python train.py --d_mlp=1280 --norm_eps=1e-05 --init_std_down=0.0 --final_lr_fraction=0.1 --doc_mask=false
Each number is 50 + 10 x the weight over its row's rms, rounded and kept within 0 to 99. Layers, rows and columns count from 0. The size before them is the row's rms in percent of the matrix's.

# up: layer 5 MLP up, 1280x160, rms 0.239, rows 643-652, columns 0-159
# down: layer 5 MLP down (transposed), 1280x160, rms 0.238, rows 643-652, columns 0-159
up643 102:53 57 56 40 35 65 56 49 44 61 42 39 58 54 54 56 48 48 51 50 39 56 55 69 59 70 53 47 52 36 51 44 49 67 48 36 45 49 46 32 45 55 31 58 47 48 36 47 47 74 48 45 48 39 29 63 57 69 55 65 60 33 35 54 65 40 43 54 46 57 54 43 47 38 35 66 42 36 40 59 41 60 45 41 54 39 43 59 37 46 31 48 45 47 58 44 57 50 60 48 58 59 67 40 26 59 59 55 36 51 51 52 36 43 44 51 35 53 49 43 53 54 39 45 53 56 24 43 58 34 48 38 66 40 63 47 63 73 58 42 47 64 58 56 51 53 48 51 32 50 35 51 40 33 45 49 39 36 45 53
down643 101:52 52 54 48 39 46 59 52 45 60 38 65 41 54 58 55 62 64 41 48 55 52 51 49 43 48 37 58 44 66 76 49 47 55 40 60 66 35 33 37 51 45 39 61 48 59 47 42 65 57 46 50 52 35 33 28 41 55 56 51 60 62 44 55 45 43 55 52 44 40 45 57 40 47 35 41 58 60 51 20 28 57 56 56 56 41 49 64 48 41 38 42 37 60 46 57 23 64 57 47 41 64 57 61 57 66 66 52 58 47 59 61 58 45 58 35 52 54 42 42 43 59 58 59 54 60 35 55 36 52 34 49 70 71 50 63 56 57 53 47 53 44 52 53 42 43 41 52 60 39 58 58 64 60 43 36 49 53 34 33
up644 084:52 59 50 52 41 40 44 47 58 39 50 42 55 60 67 56 49 44 50 38 53 50 58 54 53 47 56 62 34 37 42 33 68 41 56 58 33 49 44 58 55 52 62 66 66 36 46 63 50 67 66 21 70 58 47 55 52 46 51 36 55 47 45 44 66 58 69 51 52 65 42 54 37 56 42 50 30 40 51 36 54 51 45 46 50 50 43 57 46 36 55 60 61 54 38 39 52 46 52 48 38 51 44 74 67 71 51 57 51 39 49 72 54 45 74 59 51 53 40 42 50 57 42 41 48 35 47 47 49 66 24 60 48 47 57 49 50 32 46 59 55 55 42 53 69 66 68 42 58 44 49 53 40 56 44 50 56 52 65 54
down644 097:50 45 43 47 59 54 51 56 44 57 46 43 45 54 46 51 44 37 50 47 52 65 42 44 51 51 44 59 46 48 66 51 41 46 44 42 46 52 52 64 52 59 44 43 48 78 54 45 50 49 22 55 58 49 55 44 44 35 25 51 40 50 51 62 56 55 39 48 58 37 56 36 48 42 60 56 53 55 58 62 51 50 62 35 61 60 62 32 61 73 54 42 28 50 60 58 53 42 44 37 53 39 56 50 33 49 61 40 59 83 63 55 45 75 41 52 51 50 43 55 55 30 43 51 49 62 47 72 46 45 60 36 63 55 45 34 42 75 53 43 44 42 40 55 49 59 39 46 39 47 43 72 47 45 65 37 52 64 37 52
up645 095:50 61 50 38 41 40 60 54 50 45 55 47 65 55 50 50 46 34 40 47 62 60 65 44 49 69 47 70 51 62 37 42 45 57 42 33 44 48 56 51 48 53 44 44 56 45 49 29 55 58 44 40 51 53 44 62 57 66 55 44 43 54 41 54 54 49 47 67 68 51 56 49 76 61 35 37 41 44 57 47 30 46 45 41 82 28 61 68 48 61 59 45 55 52 50 30 50 61 50 38 73 61 58 52 40 38 59 33 53 42 43 33 56 42 52 29 48 49 44 56 60 44 38 50 49 35 46 50 44 50 40 47 59 57 40 64 50 35 33 54 48 40 36 47 50 54 50 47 53 54 54 51 73 48 48 35 63 45 66 40
down645 101:50 30 45 49 35 65 53 52 37 39 42 46 60 41 54 57 57 55 50 54 47 24 55 47 56 28 53 56 50 37 60 52 52 66 59 37 54 44 31 49 29 41 50 70 50 47 44 51 52 53 48 68 48 50 49 46 43 41 66 71 68 50 48 65 59 56 44 45 48 35 41 43 59 52 67 57 46 59 45 37 44 52 55 46 49 80 32 51 32 38 46 47 48 40 49 51 41 41 61 66 46 64 43 65 53 63 37 56 56 66 61 49 53 53 58 57 47 61 47 40 42 33 44 49 43 51 68 52 37 58 51 42 36 62 46 62 45 50 68 47 69 47 51 64 51 64 37 45 64 54 53 48 44 64 44 65 50 48 32 38
up646 108:49 50 63 52 52 38 43 37 48 43 43 51 50 34 43 53 64 41 62 56 36 51 48 54 54 53 56 43 54 60 53 40 47 56 37 38 41 56 34 59 51 53 46 42 39 51 46 51 42 59 46 57 39 39 36 56 69 54 55 48 38 57 69 36 77 22 48 59 34 47 31 34 50 50 39 57 48 65 55 69 39 71 52 55 43 48 39 54 44 59 34 36 52 66 44 41 66 51 48 53 57 57 54 74 28 30 51 18 43 54 55 53 50 47 58 55 76 47 42 50 51 53 58 47 60 57 50 52 45 57 57 36 60 51 53 56 60 60 58 57 57 57 37 56 33 45 44 49 51 49 46 63 54 52 61 56 59 56 63 58
down646 112:42 51 43 62 52 53 55 60 59 35 35 53 57 61 48 40 58 41 26 58 46 48 56 56 61 49 49 43 55 52 48 48 42 52 50 61 61 54 49 66 46 52 34 21 55 47 49 43 40 64 73 54 59 57 61 39 54 44 53 56 40 46 43 49 42 58 32 49 55 47 59 56 51 34 48 43 50 56 45 70 51 59 41 56 48 50 56 53 79 54 44 50 51 45 48 42 58 51 47 46 20 54 49 46 61 29 60 51 54 38 71 62 64 34 51 79 46 39 49 62 54 63 56 42 62 48 67 40 58 50 59 65 48 54 36 54 50 44 46 47 47 47 31 45 46 41 38 47 59 68 40 40 50 38 53 36 64 54 32 66
up647 085:44 42 45 34 52 77 67 52 64 45 55 47 54 40 59 35 59 59 54 54 72 49 38 57 67 51 53 35 28 58 52 54 37 48 40 52 43 54 47 51 33 60 45 37 56 35 41 51 47 58 56 54 60 64 43 53 62 57 78 38 65 40 67 45 56 48 47 55 42 52 35 47 60 47 51 53 45 48 63 48 57 56 57 58 39 56 46 42 52 49 63 59 44 64 32 58 42 54 72 48 50 36 42 63 40 65 61 36 37 45 36 39 46 56 50 37 52 45 43 54 50 46 47 65 64 52 40 48 62 58 49 25 52 41 59 31 45 54 33 55 54 55 55 36 56 61 44 65 44 45 52 33 56 36 60 32 44 46 57 48
down647 098:53 59 62 64 53 52 32 51 33 58 54 55 52 44 57 62 43 38 47 54 51 57 45 39 46 60 45 72 48 46 54 50 55 48 58 52 63 40 47 51 67 57 57 65 45 51 63 52 46 41 58 30 47 28 40 42 39 38 42 56 49 55 58 33 58 52 53 54 71 39 53 47 53 65 54 65 56 33 51 58 46 60 45 51 42 26 38 61 58 56 34 60 56 34 57 42 38 40 48 35 54 69 52 39 53 44 51 62 52 46 31 50 48 44 65 61 34 53 65 61 44 53 57 63 41 43 49 70 49 52 61 77 54 49 39 66 49 36 35 53 51 41 56 68 43 50 49 34 45 56 42 47 61 57 37 69 54 35 44 44
up648 116:40 61 54 18 70 58 43 48 66 46 33 56 58 62 51 55 55 44 66 35 65 51 45 36 66 54 51 56 63 55 47 43 54 59 44 44 51 57 41 60 58 33 47 53 43 45 46 46 35 57 58 55 46 53 42 44 45 53 64 56 62 75 49 51 64 56 51 43 45 34 44 49 54 39 47 48 41 49 47 55 73 39 72 46 43 40 43 45 51 46 56 55 60 46 52 59 43 35 55 51 73 60 51 52 60 46 51 34 44 58 67 48 38 42 60 47 38 53 40 56 54 70 51 60 41 57 59 45 36 41 64 44 47 62 43 50 37 49 48 39 58 46 52 65 46 30 39 62 45 76 64 29 39 48 50 36 51 40 54 57
down648 110:49 28 69 58 58 60 33 48 59 51 47 53 47 57 60 52 56 43 48 51 63 28 42 45 49 53 49 27 56 52 54 37 61 52 56 46 50 55 35 39 49 47 66 53 33 47 45 40 48 54 43 54 52 63 65 35 42 46 79 57 54 60 63 62 54 58 45 39 47 36 49 40 54 44 73 36 35 45 38 45 54 65 56 43 72 56 59 56 38 41 58 49 47 53 46 43 48 53 62 50 45 60 52 43 60 46 50 38 50 64 49 41 50 50 57 57 61 68 48 38 48 44 32 66 62 48 48 35 53 52 70 68 41 38 52 44 42 58 75 56 54 35 51 52 57 29 47 45 54 47 50 42 49 67 43 42 36 33 35 41
up649 099:40 60 49 53 49 59 51 41 49 51 40 49 52 33 50 47 51 29 44 62 57 44 44 49 42 58 47 58 41 61 52 54 45 64 56 46 46 38 38 33 66 24 52 41 45 65 36 45 32 49 61 51 54 71 44 40 48 24 35 55 47 48 49 28 49 57 79 55 40 31 66 69 56 47 53 59 36 41 35 62 41 55 48 46 49 52 46 52 42 55 44 41 45 44 63 53 56 40 52 63 55 59 48 41 43 56 41 50 55 64 61 68 53 42 48 78 38 74 53 48 60 55 53 56 60 65 62 38 36 37 47 50 73 52 59 45 39 53 41 47 55 49 62 45 54 58 56 51 58 55 54 56 36 59 49 50 49 39 51 49
down649 102:49 58 48 63 53 45 51 57 57 43 44 48 39 51 46 57 51 50 56 51 54 64 53 41 60 62 57 46 59 37 40 50 60 36 37 50 50 30 38 49 58 59 45 30 33 54 58 52 53 48 58 48 69 58 60 40 59 60 37 45 52 54 74 39 48 48 73 59 61 45 48 32 66 46 55 46 61 50 43 56 48 73 52 48 35 46 39 62 67 58 55 56 42 37 57 68 52 43 39 49 50 65 45 48 42 32 34 46 63 65 44 71 66 44 43 64 43 38 64 61 41 54 60 33 57 47 51 38 52 41 54 58 58 59 47 74 34 44 68 49 50 68 38 46 58 38 56 43 47 54 70 47 46 56 51 49 60 58 33 64
up650 098:44 38 36 38 32 48 55 44 49 74 52 32 47 54 48 32 59 39 49 54 39 62 56 61 60 65 46 45 49 39 66 64 64 40 52 49 64 47 59 55 63 46 33 49 57 51 56 52 46 48 47 44 44 50 66 47 57 32 47 42 52 37 49 50 48 55 51 53 58 38 53 50 56 50 53 69 39 44 49 48 54 45 49 47 32 43 32 60 57 53 35 35 60 39 60 51 40 26 54 35 46 62 46 64 54 73 53 50 65 58 57 42 48 52 60 49 25 57 61 42 57 58 61 42 58 33 44 60 68 58 34 49 46 44 54 56 46 35 46 46 68 36 58 39 48 71 44 38 33 49 59 62 45 41 59 35 63 52 48 52
down650 103:53 52 49 52 49 60 51 57 60 50 57 68 50 49 49 55 40 57 52 56 66 47 46 60 37 43 62 29 49 46 51 64 48 54 43 40 57 64 42 39 61 69 48 60 49 60 47 61 73 54 66 59 55 45 34 69 62 51 53 35 58 40 45 54 57 14 42 52 59 52 62 61 36 50 53 71 50 48 43 50 55 62 58 38 50 52 58 42 44 48 55 48 55 50 43 57 45 51 45 54 69 52 53 43 66 48 55 45 59 33 57 42 68 39 77 38 70 56 31 59 53 46 53 49 53 50 50 52 43 45 47 43 59 53 44 47 53 67 49 48 36 49 64 70 49 37 73 67 56 59 41 43 46 62 56 53 41 34 43 69
up651 101:32 42 40 35 40 45 47 69 51 47 53 60 55 60 31 34 53 48 56 52 44 70 41 43 55 64 54 50 50 48 59 30 43 44 57 64 48 50 41 36 63 58 45 44 53 62 37 41 54 57 28 43 50 49 44 58 55 69 49 51 51 45 60 64 43 55 42 58 50 46 65 58 51 48 34 46 42 64 66 70 50 47 49 45 44 19 47 54 47 52 57 45 42 41 58 62 63 44 46 46 58 42 56 45 27 64 61 39 37 44 58 43 61 56 35 37 52 53 51 58 61 45 29 54 52 38 53 54 54 54 42 42 63 28 24 43 67 53 46 36 43 66 56 43 45 64 44 55 41 43 53 55 55 52 38 52 49 27 54 52
down651 098:68 64 49 45 42 55 54 62 59 50 52 55 54 45 63 26 67 57 66 58 63 43 37 42 45 50 40 47 52 29 30 51 57 61 54 57 55 31 65 44 38 40 62 52 55 36 59 39 51 56 41 60 59 49 53 60 49 43 49 59 37 62 41 41 45 66 50 58 42 55 55 24 48 41 47 33 51 55 41 42 47 34 49 46 48 36 37 59 52 53 39 58 42 39 39 43 52 44 46 61 56 50 53 43 50 54 43 31 42 38 37 44 52 44 36 56 51 47 53 52 33 38 68 33 70 41 44 40 51 40 70 48 42 53 73 59 63 38 51 47 60 46 46 39 53 54 54 45 48 32 50 38 38 41 50 34 57 54 74 40
up652 103:41 53 78 55 42 53 47 61 42 49 48 34 51 57 47 45 57 38 50 61 60 46 45 47 52 37 50 59 56 31 53 39 39 35 41 41 51 64 44 50 53 75 54 62 62 43 51 39 46 37 53 38 56 51 51 53 48 51 52 47 44 51 38 38 66 41 64 44 55 41 39 34 49 45 47 40 49 29 43 52 60 26 58 57 57 55 47 62 48 43 65 37 49 42 46 41 47 51 45 56 40 37 74 49 32 43 39 55 63 44 68 45 51 54 45 53 48 42 55 48 64 59 55 56 48 42 43 63 74 49 43 30 55 59 35 65 38 61 28 56 47 28 62 67 43 41 58 45 38 60 59 53 41 40 63 58 41 58 48 62
down652 107:45 58 48 61 63 65 46 55 61 57 42 46 57 59 54 51 33 57 49 53 47 45 43 52 67 56 63 42 56 48 40 37 57 40 62 32 51 45 55 63 33 61 62 46 51 43 56 44 47 62 44 57 49 44 64 64 55 56 27 53 57 55 48 47 51 54 54 49 43 50 34 46 62 52 66 55 58 46 69 52 37 46 38 60 41 55 43 50 44 60 69 40 45 70 42 55 47 41 59 35 62 49 58 32 42 50 28 57 39 47 73 39 34 50 39 53 58 48 42 44 52 40 61 45 51 45 46 70 68 45 59 36 53 47 46 39 32 35 40 47 52 30 34 56 48 53 26 58 57 45 35 39 52 44 63 42 49 62 36 74